{"num_hidden_layers": 12, "hidden_size": 224, "num_attention_heads": 4, "num_key_value_heads": 4, "head_dim": 64, "intermediate_size": 576, "vocab_size": 1024, "hidden_act": "swiglu", "norm": "rmsnorm", "norm_place": "pre", "norm_eps": 1e-05, "positions": "rope", "rope_theta": 10000.0, "rope_fraction": 1.0, "qk_norm": false, "attn_scale": 0.125, "bias": "none", "tie_word_embeddings": false, "parallel_block": false, "init": "uniform", "init_std_qkv": 0.0419, "init_std_o": 0.0, "init_std_up": 0.0419, "init_std_down": 0.0, "optimizer": "adam_variant", "learning_rate": 0.00109, "beta1": 0.9, "weight_decay": 0.27, "lr_head": 0.00962, "warmup_steps": 301, "schedule": "wsd", "decay_fraction": 0.661, "decay_shape": "linear", "final_lr_fraction": 0.0, "batch_tokens": 32768, "max_seq_len": 768, "doc_mask": true, "z_loss": 1e-05, "train_tokens": 331700000, "max_steps": 10123, "dataset": "wikipedia_en"}
Each number is 128 + 32 x the weight over its row's rms, rounded and kept within 0 to 255. Layers, rows and columns count from 0. Numbers have three digits each. The size before them is the row's rms in percent of the matrix's.

# layer 8 MLP gate, 576x224, rms 0.043, rows 383-464, columns 112-167
105:118133133159143110080157126155167100152151087103155125189138111121149106152185131150055123162073092094147138166150143131068136095066168165098099139079082093116108180147
118:105128140102143124157127109125124115130161107135102129129118141068175110172122129155155124126084118107137135123113165113196120145076100109148060084131118157118096108087
118:110079104123160069129138141153115092073140108178127140137088104126142162122097155116113141174164088115150095190052135118150127128103145108132142110187142095097093144064
084:129143071121103110128167089175113090165149109140145131123198121118096116165111170134078172154111130179121108167160211107109074171136149089116099103145092109101118165112
107:145170172113156091160162082201146100116144124190084094117128108136139112141127186160069100166109109146091140054138165147114107095122092123160094160116114118115106110123
093:149166163168103081128166144102086115145114068165152127103108092143124140160149115161168167116145128117079118112113149160082142124121149103104147088179119097153136154075
109:110192124142148099147172151154125096126124114135205076166128155099165146097143090106153061147160157130103108104109150130160154149099079155108137142123095144033165070096
119:170175129138146149152123103117123131112145124193072158121166100118184165110139150195152097077114208104134158124111111147138165129084132078177064118069061095132148107142
112:143182114159176049136128152139143116079138131173098144156209161178101144095046137068155061103170149165166069137086152222132082132131119134146095123104104177155081079146
076:148140120129086103124176151150123190153155112144120123131131098140122196159176081117174107148088132118137155044165136133155217147082134047113107150143122184087112111105
107:107149099106119143143183104114106151087086110122103124107157129109140161121109159127118107178083091146118160074110104057089107163084187077120156146039070118109102109081
113:121182131065147049100137142069196154161104134131097105111097119130120192110144080155115076083041198112097160078120142145093150130136143114167154161186085126145181180183
103:127116124134099137149128119124089151195124077150108169135179074117154140153170087182115112105155119109163151087110118120119147125128125105133158109105101071105109124118
097:068100117083131067135111163044102146151148159113085120102177091126160149140138085143152087128187113145122090070178157140171153145192134150134115108117093143178151137137
088:164121120168131103087113105160093030204111164166055126166088082161165171159093137089157088084157085121106119119185129086126120152102098092159118149146099098074106117185
105:180170138155094105103209183129136084127185126130074147111122128121172147111101122165104092124132111116126115130159128075103115113107150159116085160208097129091143146091
111:123095131106117105173117113176170119105148067136109134155114108096143076166196163146112138125172093167146166135135081118097149149170136119109088103131134132142127105160
095:130058146138151117146120140117133097132153123093072149117124102142156159089096103147098126146224101125088120145174137142062113171165108120106090139172103157084134147006
097:162171094137101108184129111056118120120110132081177221121053099110138106141127163139100110153115085151142109136160084133053136172145086176097117166079176092134116154079
108:140075169123179088083126172185134161105112124171136103110125118155111144118123079108161105148136164123124128102124098135185155132123166081091145143065086105196121148088
079:133135190161129159127131093168094094125128100115164196122173139171138166125136132143164160164175116111137109116100160119173104113187101141157114117122111104098081216140
094:127128074189139143116165165141158133149147125079101115144172152173126128132138135125147121165105075124112155103112133125104087112121180112121146190109139125102192177134
114:141106107120147148110148169081078124080156109177094097120130073088151160156158189094134074142172120158101077079157141156146128109139146103153146142131118119059092161100
099:150166072083141200138162163132119126103128170145114116095140078145145121170125114162081093159147171138103118079131167149163141121153123143111131192140160083103125104122
094:116122080112061146155120128087116059113116170091141090105141092109138141108092040148114126136104104096121118173147101151133124113129127128102111103148145143093169115142
104:109135129130145057155163095105073095111116116158161119070148105121204089100164174079143037208132043109104102116163068096160173181150094120070141122100194167075110166111
096:158133127178113158125153122102097127165153142127106120145148173105143159132118194161111104161194132140079142129102096112093118123113087160100126142141187139163115047103
109:178111106085155140103116210111112145134105117141136078199148103110166098142179150152139117149157145082163120131182167121167147134122126160119154116142120165136149165182
116:141155104079164134149213097117116125079096112176081107133152177113142095118091155145161066143190146105131145117166132170156147184108098149136138129201122126104114105184
082:165118113132108101158200170090107140146157127154181114097098133112088155098113095130113146146083117117176109161158174118135157184128135054088146194092164145173093156075
098:119125094156184194104114158027134135106120055144109144129144178130136092098125153126087141174127128060135191079090124077078128201149169150074067173088141125084111165085
099:162174072170149114152159099150133112096150097097111119111112094155125088136146164108100175178083125120106132074136107107118109105101110083148152046185079093113097135114
101:155187116102081111137102148176129136140133130189122191147121150164137148081096041187117099071099133084150148130121178216114126104115076118152110067133119126190117084124
082:176151097134061172139101126143106179132184101135144161168138095140109140170194122128154149126127174125103159117154181074129145083153171116120146132108120137168080122172
089:164123115102174086135154090163096055115097110103114105102134139149124076114129139042179162120139081163125161097085121140166145140060053121081130145138193089121134125068
086:162170193097137088133169141120189119119124097142090110109182184122132143138116112147132059136083122092128085094116130128131170134095099137086090124116081088142076138124
094:134086179119155170120200146186189100142086083121139112144097095064088138096159147124074133124066139122185152080129112116157132096195150148161150161114150121117123144079
110:108055172191083127181177169083106115171104096166072156098123141173135093185082109156122080176115143099141139126156163163206160153178163097095036169120169188141118107070
105:125084162147175153175141113131138156081118092111124182073150062162088130125176157139093106081124147120129079097101084179112200107148145117132109180160159126172104105114
118:146061061155111135124129169142156135107113131153109126104165142135159135106115159131156060092134139085123098145148146113122166154137103081142079188104153157121101080127
112:090184124174156092133121153206158160060152120210117096093149106153158151116104126132133086141088045094125164140129121128087122110211101162164094171113140087125138133130
081:118083135164240120080109096120136128078151119139091051169129103160130137161108102104137158132154159218114129126028148111115083138155074126126122062084098130093123079159
097:135127136111162151108109137139158118121125109155099091118094170133108141156104149064134148081151157106131089133145117113141139070151105130159168195141128164154169149194
106:119141101108110155169080133099090098113145105143127127079152139130166074115139136124092118166090121101128157171187137146163134061102112059135140156140133136120110110159
095:152185136149095131144111142159144141160081075122111108156108121083125115122118117182065069132193110094121111163169153104149122052124187110126115158157147142156103157110
083:060190137153087113154163131110175156132065157137159138188119067195206138199151117111150120142058120140055135137104130183037145189102191143103118161120148130110125138125
097:154160125145146154093127177146136162142138100089138145187106079104106161133131125105103130146101148150089163160107113161170155096101080133164075111116154136127088119169
087:136116129165141149132132135055103159123118088136127127167159142117084063111094084107114135096155164120136028106191124101120132131137042184118080104134113179148133086077
117:135064103151098139156159149180110136058108130143112097178102124083128153124140105138127066104067087106184140133109156116123153130107134121172149100148172108069099160103
105:151129092132078109154166143178126111065142102190114148125083073079156108169139133128122101141184106116117139132081128153147162150132128147099189154126131188111163158143
108:126107115141114073105091152145107168133082104173141118135164117107140126110101177153108118142214118081126147157142086110142119188144110150098046124074127127077126145128
083:109130147101110106145069158136090141148140085162102183108135125098155131104127110175139058149206057091213121101159131113125160088131121094088064101158146116092082116128
101:085121190134110183134168117138121108148120078173145147069152110085124137079118088190091148106113197134146159161124103105115155135093116043155103151102089053174189070109
101:161119139082123162174125077114134128147108123173174093098164083097139080101153153163092087070105156142147138110203086100125125114170134080166108139101109150121173089091
101:146090088123161135119131118130092134111146080111076184030180184106133142114112142180155105141134166119110087094080155144149141155168101155132120083098077087098122167147
083:163146081095121073073163148122146144091128166122116137121108084141165115167095072126164128143026140113106114140121053148137147089161083153112110114150099118106094152120
095:104196167119131107192115134124126147072109146118121130107091119145106131118103166125140131118126074125138142113132179150115109217102177151122134135156163152044122146083
094:105115098142145150100178067226160159137202092160134101100176116125154153139156150204111071142138101171081140094071129103125136074143110143091112149155113114154144171150
108:146079169142152149108120132106107143083113060147140088057134173130109136098081159105180123082090148101139095102092122111226115165134100100146054108119106173061060166120
093:073105147108136135085102188153180155131198124140122098120202135141142170173147092160155141171138070073125155157134132106071111191091115170153133142091108143148137172103
087:125078081070120092140128163129151097073135124123099078129178134076158094156098140085131128154135147093154149129162108168116128161138095115127089148112106090090105153127
092:119125112148145144071114174136102148114167090151142138167191165119113093112132153066136058157155170115103180164157141154105143122190141125083108149121125223125079170107
098:130124092113122116098063136048140123137181175177123211143138098146165110140134130196146100093142095089185158106147132126134142225152123092095093114068105132145108162127
111:114166043123136122138141144122080112116096114085122132120180118088133113139103135158112091123140064072079113196203128103119141171136105083076123138134186141079093136090
098:121136075111092137138111110179201086154187094173112142088145136088140110110056113166160099154153084153086130130153165079116138097127103128191143163089178065194116098104
104:163117161194109145118130096146092148134084132184121138086147133149138149131122113141125083102155110135103121128090149166147151117170162125115055122131150069135109119132
116:128102114091132119124110127125092099139168129136082096171154189084097100088105118103075151122123131115148134118161127154137161127135076120156045094119193119105112109082
109:103098140105106125154157147097097116101108128129117196125149140148134138142110139102154115187116114109122139146115183149168102121154097143159081187148130086080056150126
076:142097101115163092132138061167145063097200177103179093168124122157081140163084116112148122117099089129153088107108133058141150156147120152170049158174163139084104135113
087:160130176144117119109157142149108132108105160198129111117090211123117165104090114114033166126103136113125068158111195130159131169112101121115076145143114101129111101216
095:089128067142140118126126174083101158122104082126161140153159134114123171106125094051164133152084126125162102101126103101130103062125149107101151120136135120177152192195
093:157157131103145149107082120160177111152174096154168129141088164056128182182126100138127145103112060122128142106114137098106140108102085132180074151115100090147077103109
096:180144108156105113186127137130077093146129125132202126126162084083122098147094122159173089191099122133173070119144176137096137079125058146103145090084181127078186107117
082:113164121133127138154128105103076094092103099147156108253088185148071085163179174090153147082117149119157173160115134127184187113096151129116070140087140135101097118153
090:158116097112112107092145099163130150164102106101086111135134134148147079097123057112111084190173104156159128056090131116129126091110097163099112135124103111122148106099
111:165171176147153129103128086126099041096150106153104122102135121060113078149102180135195156146190092148091098149119166152110117148148122072142116152144146142194064088125
098:101111107092156116103157135108097145124135167214058123108155119070155137122081145119124145162115090123159168116182116116143099189211104124102130137060078086083136140141
106:131156116126123130137122144168173139076146104162095118097134132143213077194106097096134082081098096156077093086169125115094127170109095147189149129166110116109194080137
082:148049135118082125125143133171103132052134083109134125127172142090183170137116146124132096136098078088094132136106197097132144085152096120091104124167120112091116172132
073:165176106113103186127096142123113139130126076127144186156173154123119127155125143152157112141121142106120173158136131064119164090175107159084133150079083141161105169138
100:084067125161170155137130121145038116070146136130101110150137086089165117148168131100146127097159061111132068112096149077163123096117106115109106145112153197072147136094
105:125183115132122092100122090120152109108133135199145166086115131074097125122103134110138079118152098075129147102133159112132150134133154112089138167144117143085120125078
# layer 8 MLP up, 576x224, rms 0.042, rows 383-463, columns 112-167
095:126175132132173104180058094133138118142075099141116145130121117078136120126127179149174117140133134107139134162105082135083124142099134122101135080091127158096192110140
108:110113062149090138116178137093082114113075153073053159133171143141157146058143078077088102170147117163155098103124099138168095131229186130165111163164187161145150104117
108:163162162085141155143169107118070181171167079121151224157151154135152147128181150069105151131109136103099142153142110106163135148100093118181130110108159076136162070179
089:146115131152047113158129122115173109048126140079118084125083142144089122125114064082110137159148091163113127126140086090074109116115083130092161166175194110101115124117
106:070174114117115167106119119138119054101165094106208130157170098178122122172152149090164121098128122123184055160077090124153152080174114135121123104134101098187121118188
095:126174148105127143107143156105132084121121159127158066142058147087152146078114084079153160107112136107074168140173134156161156177101113123124130069105162099166192129140
107:180140125164150088143088101148143135127112139102108157118165158141046127171158079114116124074061127136119159155059104121086119116201148133093148095089049109125170112110
127:099130209128113144055135101136129153106111124109223134123086149112109099142091148091125180159145054091160071180156122142074115137155143089085105137180169174154126038137
102:116099203149185113143102125137171174112141141148073129159138102128136146122146162156108062094089151158129115048162116105134150065100172177132120135120129135150188128185
077:094152153197075128096138130166102205160118152129106158156122150206105125112178119095135159132116155140113096091147136140164096066123163088131180092187146157116162090076
103:126161127129135165117140115117133124081058083142099100138125101170163138192132195113159088176136042125187140154158135084132170095099148114161058128164084127138122149107
101:099084137114133103197130108140074133062135106141096134172151098121092137075090135128104141129120097099152070152113102116175164182154080100123108117192084115135166105141
112:112112154113185135109140054066091134128098100121149134119166092141166149101075169215136098108124177141133165108143110101125139129190121145160138129095067132132144136190
101:108144159093112157164137101113064138063084101082167087101141086041177070170144123127135103185173128145126110082097127146109133168137097123043131156163105111143120172127
093:179153149111166214135102088102129056172095077125093107142086085167089116120112179128155148101149200160096078128133151122093133104102122164131122091107099142171136152137
102:146178140146155135105117125101165150147150170189076128092097185124092095136177124168114142123087051107092151080101066115148097148097131115110115174163137110087109158081
106:128099090117145094100143128087119102138146114127145094123132146230106096128098167099129145103102186116099084150093161113123112107179056094064124108128125127160107111110
098:122142086072117039130118137140137116132159144196107089150127230116139142110110080151149172127124165120145159107058112061136077130142147160064142152122101130136094135144
096:166110104229130147121168124154084158113165067142161093150125151099116130097133154114063172142102147147157169166175133123064119116102085129136179175174158075102155100100
106:134140143081135129159045128134189117059122164119175170157177150112084131123169140100156131153136060168146118097168120117107126126125153104130072148056144161099098115141
087:117096159080077124143096083095083076167160221097141113135106119110143099156097102079151126127088180124164112223181153118176155131087163229141139169121189142155112102130
098:134166079075087137161166109108117159152139154104095106112171079182113100116163098168109099175120098112092131096122137161107126103080078133177169108176096094130161120077
108:106137113089147125128111216158183074101160137105120098114112108118159068178137115146142063087079120129143097099097141148098128124158115167140118094168136091083098100072
109:177106134157149220057123118108102145076117125098132114123133128133101124082156136129088115118106169120109112129122154156151094104174133158107114082169167118205118120195
098:147136141093159103140111139077115124063166133059131080121135128098164180150107149152128128137131159132114137116106109101150130152106108137147066128126096033129133070093
105:086148121153158178122142141177136162148133140084160105170158128146136145094099157116139129123166093177129117157100159163040050091079091143098092120160143121133116155180
099:081125134139152098155055112133081119163132075177138119096113101193147064134149083087140119162182150144144111176058174125173135085142120128139104133102154168110099149146
105:154114164125113134072111186176121113182147094162069132138151156102150082096168102151119149104185113147102147117158110110162115074064158137162113110094147160136132219144
105:138103152150154078086135167108097091128086102138085102122093057090097120145139131127136100108125160123165128175183165132095114167141127202118152120142127126118181150128
082:179128093169121172143148164134071152165163146118160175130090100110102112038120116082102172104097172140134073156113167124089113133123165086155143159112165108155130148096
098:170164116088184148084127155158143106157154151120067171174176177111107123160124098072087170103076136109090139133123118110113103136061147085089104112157060093106126138125
105:131147165078197158124109150133141130043119080131141135162137177144106151124088139152135113126141098120177144093126174077065099119115133128125083212125142166103183123181
099:116102157130142112127174079156014173119134115142154090136152098068090144115169120123132126138098127128138105140157097096155166141153093140111075127141156142066144136169
090:127189097149110159142094055157129140086128159208143138184153078090139162137113085135114129136129129158142160102155107178108083165182153195205148155128064135121105117162
094:174139128148087133165167140177145157126142124081126100104180123098157123193124144099159101126038136135139194143133133133124124123115074160145129171130182143144092116092
091:167134088079131115146116143131116165074110135121134091142156095077127150174151100141104160097133094129170115110199113089085194163165162152121085179118138180120100144151
098:150068073168099113113087125070105145108107139103140092103162115174071145195101131189157067164140117111149144134110080097124139176113093071114098160163089182154148067168
106:160132211135103119161108119152155124153069147118123109099090180122104107153088119139100107179187185142166067109151121169160128144086145131139080085125127107132140122144
102:124106151177192123105086138143100155083163155190141078098131146175129137113141143138120160139151148184083098158161106123126131076130170166121116217115138123119135157142
105:074144175095113127152107187112081119152137119116175136012052120138117099111150132157168137160161161111129089148100124064120096153089124158113139130124126140152097154150
106:075130150127137073126094113109094119180099167109068176062099084123154047152100116158149141162162141115126045146172123114128108144128128124115131077069087167172134156141
089:082139107148127119127121160173114105138124110135118149099084099146155129105098145148193131128139074139176102120146174150133111102073154113110152112155221134071062079174
099:129123119070069109160101097064114081106099163157125128100144099149123081161132101080094135119160137147120133202060161157083129136144127116169159108144132161139153146142
103:125091135135133121133108123122115115146117112165117146080110126129077103103136120161126192124132138126155128134128078138137119062130193126161128125135122150122099018147
098:122132095103142131114140116143175127163138090122116071126102133174139116106155190176079162098107148130114083108161138193050152099109153138163092142089148152160138190107
089:142115108184135074122146147101105160163161123210137074096090136116115172154110148129111166123105099134194140124177183120130156137107131187125121137098170179162166119104
104:125130136128143087128108175147153129167084127131146121175084156104186110135162142125119072060163127096100203161175175069127126132145163114110093183092115141114116190170
093:185064051112145166050155169162125128092109124124058158129147097132101186119098107116091147148114113163139113113130156126156129120159157111146124128138136115136097173118
103:153163098119087155124093115141130123197143170127179131139136173166106152122167160092149134095116088099092170124171134131151110030134137082072113149138136102148121156142
106:169150150183116112118102125114141169117082098164106117094150100120113129137134181134145136145138129120168122123088165177179136127019077154131188152187081128077173159151
103:067091134132087106109116149109167128116080100111125129128112159148112150056133139170104124158176173131134117166110194160148154066101178160081121158180095147138113127140
081:143104129086147107152198099160112119112152082125166072150153118136137131187159152112100149152098196132121142102082162121132200167136120138133141188070120125119159195180
103:078131122137145129113137132186116112140106124129183108107094078119103080141158141115073118132206095147133076176181111107124093158174033113100156147102143144132128094133
098:110137080116118096172109134145121142139155119119101121106114148144101167137083125105149175150140134110199103172076138107091129131114138136144146133165110152160062132115
104:131152163145107128148131184060147169092224140136131119053113137052137115103185187103154143140109105119121145162128094105174127184152075165122131133068094089139101124096
088:137157129037131120200147108195140106128116064181137107130135110057128158112153125140096085138157136150175128081131179150110208162086146092114152163117118090104113112093
099:097101097117104194136156110118238119140123146097155138048210156139148129130097101159109128195093147133116125127162075114090104127170143098126131134166099068197153133119
096:122115152138122180159133128110127108162093125118136173111154134103145112076130193079138082118158184126112101141145158114202148164073132165063152136108146066126141133150
098:100156102096133147133133129149104125141207080130126166148115135123091118170105091166112138153146091106167150094060128178091153133173066159105095161115097094079139131069
096:139129112109157139085160110097148135153104099106119021113062133139161103121133081136137148127140125172113132073125154175099118092100143117141063145131137166202135133151
081:123137121108130179132087114137121108104123176110087155139131183110134153108072191110141173106144130144138165181096134161109019099134114172121136167119115118145139125079
095:105104132136091091178098134108119135131129094129085142172064116081129129125053110130184178166132107087124075169167187052161063158162100092110152151104196137150114127181
099:151114137089134131173077154164123130140082090111143114138114093150136119131156102083081135183183107100122127103190174140087123104109101180109115097097101125142130126122
103:133145119135122180077060159101084137061107137096144198115139141126119151098093129139111192066109149142136149124192127159149078181144139152100105136142117116058158180146
101:144102158129130158128111119150192108136074128121165101203162133109137151125109091128129153131112130115191125127142154158156116055103154182167133095158134156094157161131
102:088113125180145104094142107169101165167130092123105103047102159130108167128137108172159165110162159132108168085141098140072154173097082108109173098155139107077166119130
102:162160115158139135109097202155161102195094152128150163118123125122105230119089118125130128133166109151162145137156130091060104129147104129158134082144117130103084117112
099:103107126158113125081097095108168172152119151174172169077102202120128142114156134101116175158138185157116142148085160134124120121106119136176112179131171096135149134160
089:118186119132196175202120170073085126129111094134137133125134104088103119108085130008184140133118219098130100129143105149165114157107032147143086086084107072143157079153
092:128117109130119120140101199141149102130093110115106092139118166161091079152172183072082140104154108082113095148151154126084128144147115171095120120140174160142084094161
101:107088094165118109153124077133167119150123121132064102172189160119117077090153174089133118155185160130120097104111078081153129086129087113110140154101124116096159073213
103:156158128135124064110118174155047194120077138109115093123154085142141112115116101087164073106070108108156126122161166139140162147154132137054168075099131185130082131169
101:125167186064135170129050154086110095110136159130145172102139174117148155144143154101152124081083139088125167201146103081147134175079157148123159131122163094188087118088
092:103116153081126130125132085136136119172155152107095151063163099137167079126108125148147124074123102174184159183175109125125130114115164132110158187101136159162123093096
099:093141099145101102105081115130091151129080172144079159075121143152076091162134160122170052168075077148094119155125109151170119104173177117135083213173085089138102142116
103:131148161137197100140101164059155130088151181080148098093144210143068095134124141171139126128054109163180119115134107123179124095110145108201079167119132101081126123085
100:201150108110127188048169172151155158133151109128163166095108110155154124170187130145154094161137108111155151111120125132117146172116119152091112171120096132142156124116
099:107153126139152148091186156117191173134136081120142172152100107091099151111162155072088150114104151123156131168110119179108130117130119102102161206133142118104146101129
089:092086114168074184098094156143099134123150164123127162150137181158138124125129120097098109120150106145077121182125170147109052058140122129138200081179113093159196109168
088:131181166126077173157141134127088139136073119109122139121104157094110084125159151140160168086100127126166103142133127109137084122163130104122154073156113110145153089133
103:111128106146109183182153095151143085137141197120130136079165084138149139123150121161118134157136134129133120145183138183141155106162178108123204099193142160125112057096
# layer 8 MLP down (transposed), 576x224, rms 0.0408, rows 383-463, columns 112-167
097:107171111112115151136137131123146131103126183077147130103111166133131068085138120140213171137157137114172093128064193120191170081108167099126132107136156157141137101156
105:097138144128120129094117147085120162111151145130200120137138127149187079110117115112077124177191117128174125130168238108101134067141164092119085149093142064193156125144
106:105161139097097111192165123134057162134148124137170093104104158180156143196201150101113114144128219102123075125106106109039188113142155108130140083168075100187095132132
097:123106113050184118087156111111112149138116158108081119154183156175152149125123168151145138155122110126134165152074142150160130155162105144117172081132087124140102077202
101:096145159104112158145133125150107093071120184109126115154166109173175148120159175112091153106095116118164154112077137124216118147120131137116175133084158203143079098139
099:147087125117117172130165190077104092115112171117138112109181168115100121206113173083110128141143191112146121134052121146163076136117166136124101132145146147095125169124
103:139122178139077085168120106070119126086136124096129115106117100158138087114121094119078164139115143149131206050148091100087154125096093145074133126085188145093141108211
111:106175154112144174117131148102082185133152119080156152170103113157165134119080126129173155113144045085098112147134142077119151115115119182145131154108164090155105109151
102:131143128110116125124170146126118186103126150182088093132110170135140093162120076107158084101124131100105145137104139158061166113141159164099130135181128183147106119159
086:092094106205086188142130098095065108134128155132143137167108138129117094059127161109144155134141128115086149184152086126174104072170152104158150137113116140155173109103
103:076127084211178077167125085142072157121117093135132145101152138165114083091100151096150125121141167133182149131035123222122158114177141161115081128164097091071180097160
104:138190126113131088053149172116162125168104171117134108101045138148112143123104128151144111067107201119087169130221127090136139139106083140126145158125133147185148115146
101:108101130086106083107118107148142115120160123128122108117130101103171140171107134084084119148094172119119104140162143169144143128151151068153119127140075132102114096082
103:176094087196113081140088104134074139159122112152132129120110153089067110123051117116134164151118147152129151105069097177194072095133101101098113112117175136105157102149
095:115120166160101184081155113094094159147179098094146181115119097122160131177071120191192189095131091109138115123109128123104120100168105143069088109094127098097170129128
103:068116111097113084077138102163115138130134093170151176082124111166112099106115129084091091131110155128132099164125084114100083086163175121092189124148132117113145132084
104:120116185129170116159146108109102069170101143127095095148129103115142140154133165093123123132117125133151160102102159152095123127096120084151159097146212088128116191093
101:052173107089136122090168146141209114170115091142090111087180125193063084114160123118129101112118124114117138151146165121131189203164117136076089167129100106158156117157
098:121159182123131169079150092139097107118145095124115145086151114159221105157074128093172095104086153148121116128113182123166115187174166108132128082080133147171132107107
106:132124144094168188142119112125148128098106139109084129117098113054104163081191106143166119189085104146092106127097143105107154183166158114145110140162141115121133076113
084:173142179169093119135156105150095119110113096144159146153122132165101144193122118182130166153150105078077146145124094078161024136103105170176089153146134139116078162166
100:088129141144139101154095127111102143134168085127121120105120113130149155127139123152192124131126186135105127139064108111156151182147074110120124144116150084139114171108
108:114154186104076165092095181127081143117075129155147166123147165099133142151051188124122117121107119144115126098145179172133169139160134173091083153143125176047166132129
105:160121131144132182049053151059085121143113167015138090142079127146162154082168139117138140103126096120153139155158113101125110063109089146140109113152063117145124138140
100:101084136158182128168128125123111145108137125145136229139108187081122078173171131125131130161128103158127120091106102110110177144120192132086126163132149115159113172097
105:171115123098175148162098112129114116138192134103081125059140114121147097161111093139185191106067217186105102126104105102138095166092091145128185106119164159167121161138
100:061131171129142155159116098125143137141167140125095131076185152152123093197155094084116119148104072148121144062157084128140217128120148194069145152122103082118150105097
102:111143144078125147106175115170082110166118039084153207131056185183092116119097140098093137073131131149132148099152143141154105163105078164117146183166126159123175121111
106:076114131142131185146117148093090124156130083100081098088109085150147108190144072099152114143143104108194171170084121087108102148081121149146052145150128095139119145128
091:116122176157113142132162139111141142098144122101126076202105099109073159092113137132121131140121065135097141171057168147146072104130155124148122096100153106193169074116
097:109137118119099120095143159120136144122115096149120075084141121114134165147074134139133149137170068085147124149085094101109131168117153152115112130138192180132135146164
106:122121141131152151155113093091129139129196055162127119110149107137116125089133097113140128134130118149120135111148115139127152087124123101126104144104096087152140153132
100:129174176119124093112143113113126143163143123160143112136102124091125121100129093139143110117051092084149122172148147130126175097155159116132090123150177157177098117095
095:146110149151140172161102131115116101125124099126162164140119134188156158117144106169116085130065156088097118096086098110145119114142127143156133129063084147127115101130
096:135179130171128131145084100161135136148155158096118120147132147116148152132104116130109143146120201087113121143125196112170139173114127132152102143110124162159081121106
096:129171149121137090139162119082128162133099129136097142136138119112145138139129087169113122160058165149139141053145093135075178204131138171079061142103104104161066096159
100:162116116096153160126123146175128135131050155137106118177106144126164128149136128102046099079159136109149070171082145164114127122129155148127155161117141075159096168062
106:184121219158136099094066059117117107135092141101128131173123086134166161131120087190129107147155148230142129095105121096097164057140096105127111178116154094151112138101
105:176108076151132119100139047151145130116153136145106114132122089161126150094161157156128130111117121139114073123141092063126167097169148090101152177123088081141122136102
104:100142113144144161150104096169131097112115095101145107118209115082072131150078139114170099151111089171154091122163174089115095046087110118175112146115135079167159122084
105:179095170144121119097161093195130135107104182161149137164181144127149158138078101153133140159133149105124110085147159114086119179105166131107101136143183101110118079149
090:137128162123131143137113119051162140087064116109147168101131170100146093095146121144107136119139123171113166123116117163100100183130189109143075104129123132194114123147
097:071159131096121091107133141095110106072147123125084196122137134180154132176135089078086108107147118110133104144140135085143110155129092136095175141107130115076119163026
103:108144100169074183115092109158123116177082154123077123119154112118093162195102090145123164109137116106166155199155171144080133092141106152116152123108094141117118095123
097:133138175076109131156109056116087099121173156142129098207090103163154146088126124157091121117123170128114101135144109150168127113133133171118161122167124174138077148185
090:145106084110093103189199119141129091153149168163125093133077075115151122109080110116125154078101160127143082126208123109196184150092119169180163116181112149104145127082
101:137166140138110113106097095146167113129173117144130101150116111171145184102094135115125101085050108139115196177153120118180210104201130176137151150111110160080125113101
092:113176133120078113129172078150147147172124113125185135134086115156120118127091131087100149092172146097123129145120178124123096131121146067104064121124149153106101141133
102:112106129076118083160127162098135125087072149180117130048084151137149112116110118124151148105120116203160122164099117153122105132094096117136117165115090167161086118195
104:126174099202141119138139132149150078114097143154121137116115099112068105092184116147180194111107120128176139167089128125130160122144139192129140111137123155165097153119
102:091137101102152103129078122088113111132106112159183133139113132169117107111094131153149135140116102183129125117095136170103124169126093146107070152157079095098134072203
092:103154152095116128100133146144078170118164090174098134111124117120070102145134119130150196170149093121126127066167154071128191147101108092150136146075120140145135187120
102:139067161063172149151163181129096151131167067190176113166134136135156157096091170158136136103105046113121174141137115103173089097114126159112134153083149140130088097171
099:190082136100119177130123151141207119056148137152132143140142156175076135147153117104158170099152136132132079121097110053139125141140158119108084112136139077118161160094
104:073068048161079124114168167145119113142115155143096121092105114112210126142156184136146096065156128143163115084116159160162108106101097090144107142139128130110095127050
092:106200093049100113087161112145117112098074124185121103123112164070153161127148144146143117136055163078144116124131129158111247219142109138117123111146114084126129124145
100:135106095092158124099138098170136123041115115133079150106143070111146109165206069101181098138115129126157116139145167130131160179136121136121190142121115130094121099149
097:082114150120086156151086108143132142134123108150188127084095084155091152113082125145096161104112114136128166174112128140152086104085081100128149184109207162162174153150
099:158100172111142112131141055133100135151171107156105095197078146090088044073170144089133117109123124108123097091107120116186184074158115156102087144122067107233072150123
096:101114142069109111203109076112169139163102115153143159117160070102132152162095119133119172133162183176067133112157111150139139096120139153161122066124140044112102155108
093:149181121118124134113105099141096146086142189121122180179093062148094146103132139103089111139101138173109119135117141097138113113145161160119168171128143107165145123169
099:149112166112132122159134154145176086144112171158103117123217126112108114162138140112100157082134147163107111132136131143154181156093137091175121090105165120106149136100
099:156081090075063127132120148143188097078117143179095130156072122123069130104121129128123158111098133156133083138189153133149134058081107169148103171137123136111149144142
103:108152166124152088080112090103116176067117150146150135154113045122148101105178109116156165147126134183168108112151065134169064149192147162117184094133112073156172087163
102:077108144195171126150117135096101131096183154133177182133114109137098129137118188093123153072109138138118145127096139106110126143182168140084128131112180150100134106118
102:150127155148146092100116112148133139165122131142133116150120186123091101147160129057096105152151183152112131091118137140059114149168105088085105113093200094112142135115
102:115104136132126145181119070149153150132175101048163143045110094105147170151122152187125148048119085129094151162164107076150115178116047137125130088117096115148175087143
100:087123154112125096117141079128153178170159111097101090132129140168125152089145143085142125079154085161146093148093116163113146061145065174192156091130175108114101124110
088:163147128100083132140123066104128139161104104157144107118131094176145104084090138176176135205162119147132134113147156087134035141127131095146124146106087118129124076170
095:128107129109153137058140080150131161142172121120113156114072099116168149136117089155169109143154154148107162090133116113164068116197111087158138079107168144151187136140
101:103105134115125101125126116049171162081151123065114156167097130092145137113051123127116125115134116152149143147185121140191087104152100133134107143136148137110110088200
104:149107163106115110156090141127176105174118126101148125156156127109121122128100119117105089151127127109155095133084188138039206143158133149167144122168133117164156118199
100:157160155120164105120143153128128125115053110164121113137141147113113153112128053135140133116140094080142097084054103147164201073132131129119127127123138113134111121183
089:141109057146170149119109129125121142130096170135080099067153135103111145105087131143127129089127150183144174123144026146141169128118098115131147111196130139114126133127
101:101105153145175151165124116094057157105111131183113070143129131142112110106154161171102165102093158114130150118124159104156144161121116136088108136109126159153105144151
102:073121199152160121114084097143083047162104163126127112096150145067127129157073114152107171165150122149113095117113101087093144120095167086134158112132113110145165122109
101:105126082161149080073151069192124127143144112178055121160112089097172152220154113122183137142150190105165152142163107105129078157185133128134149151153137094118109158148
101:119125096200131109124180138102124112150121159164025136138086077115107138104167174128117188136127078041139176096135080129111076105122128131146107100082154155135142112078
097:121149127114136217110076155109146153164121176068120144098068107185141079081179134087114172136139175178104079140129137155108119139119160138139151107187114087130151139135
089:132105154118158081108142123120141143137123114124145125113190122139096099089080101127140157171095137176137126106106110148177136113088122102123139126164134109111149136162
102:122107112169188140107112131146121108132152135108159092073102141088104132133110160115128159171142136159193211139122171164144127158137181144087157070111081123085204159178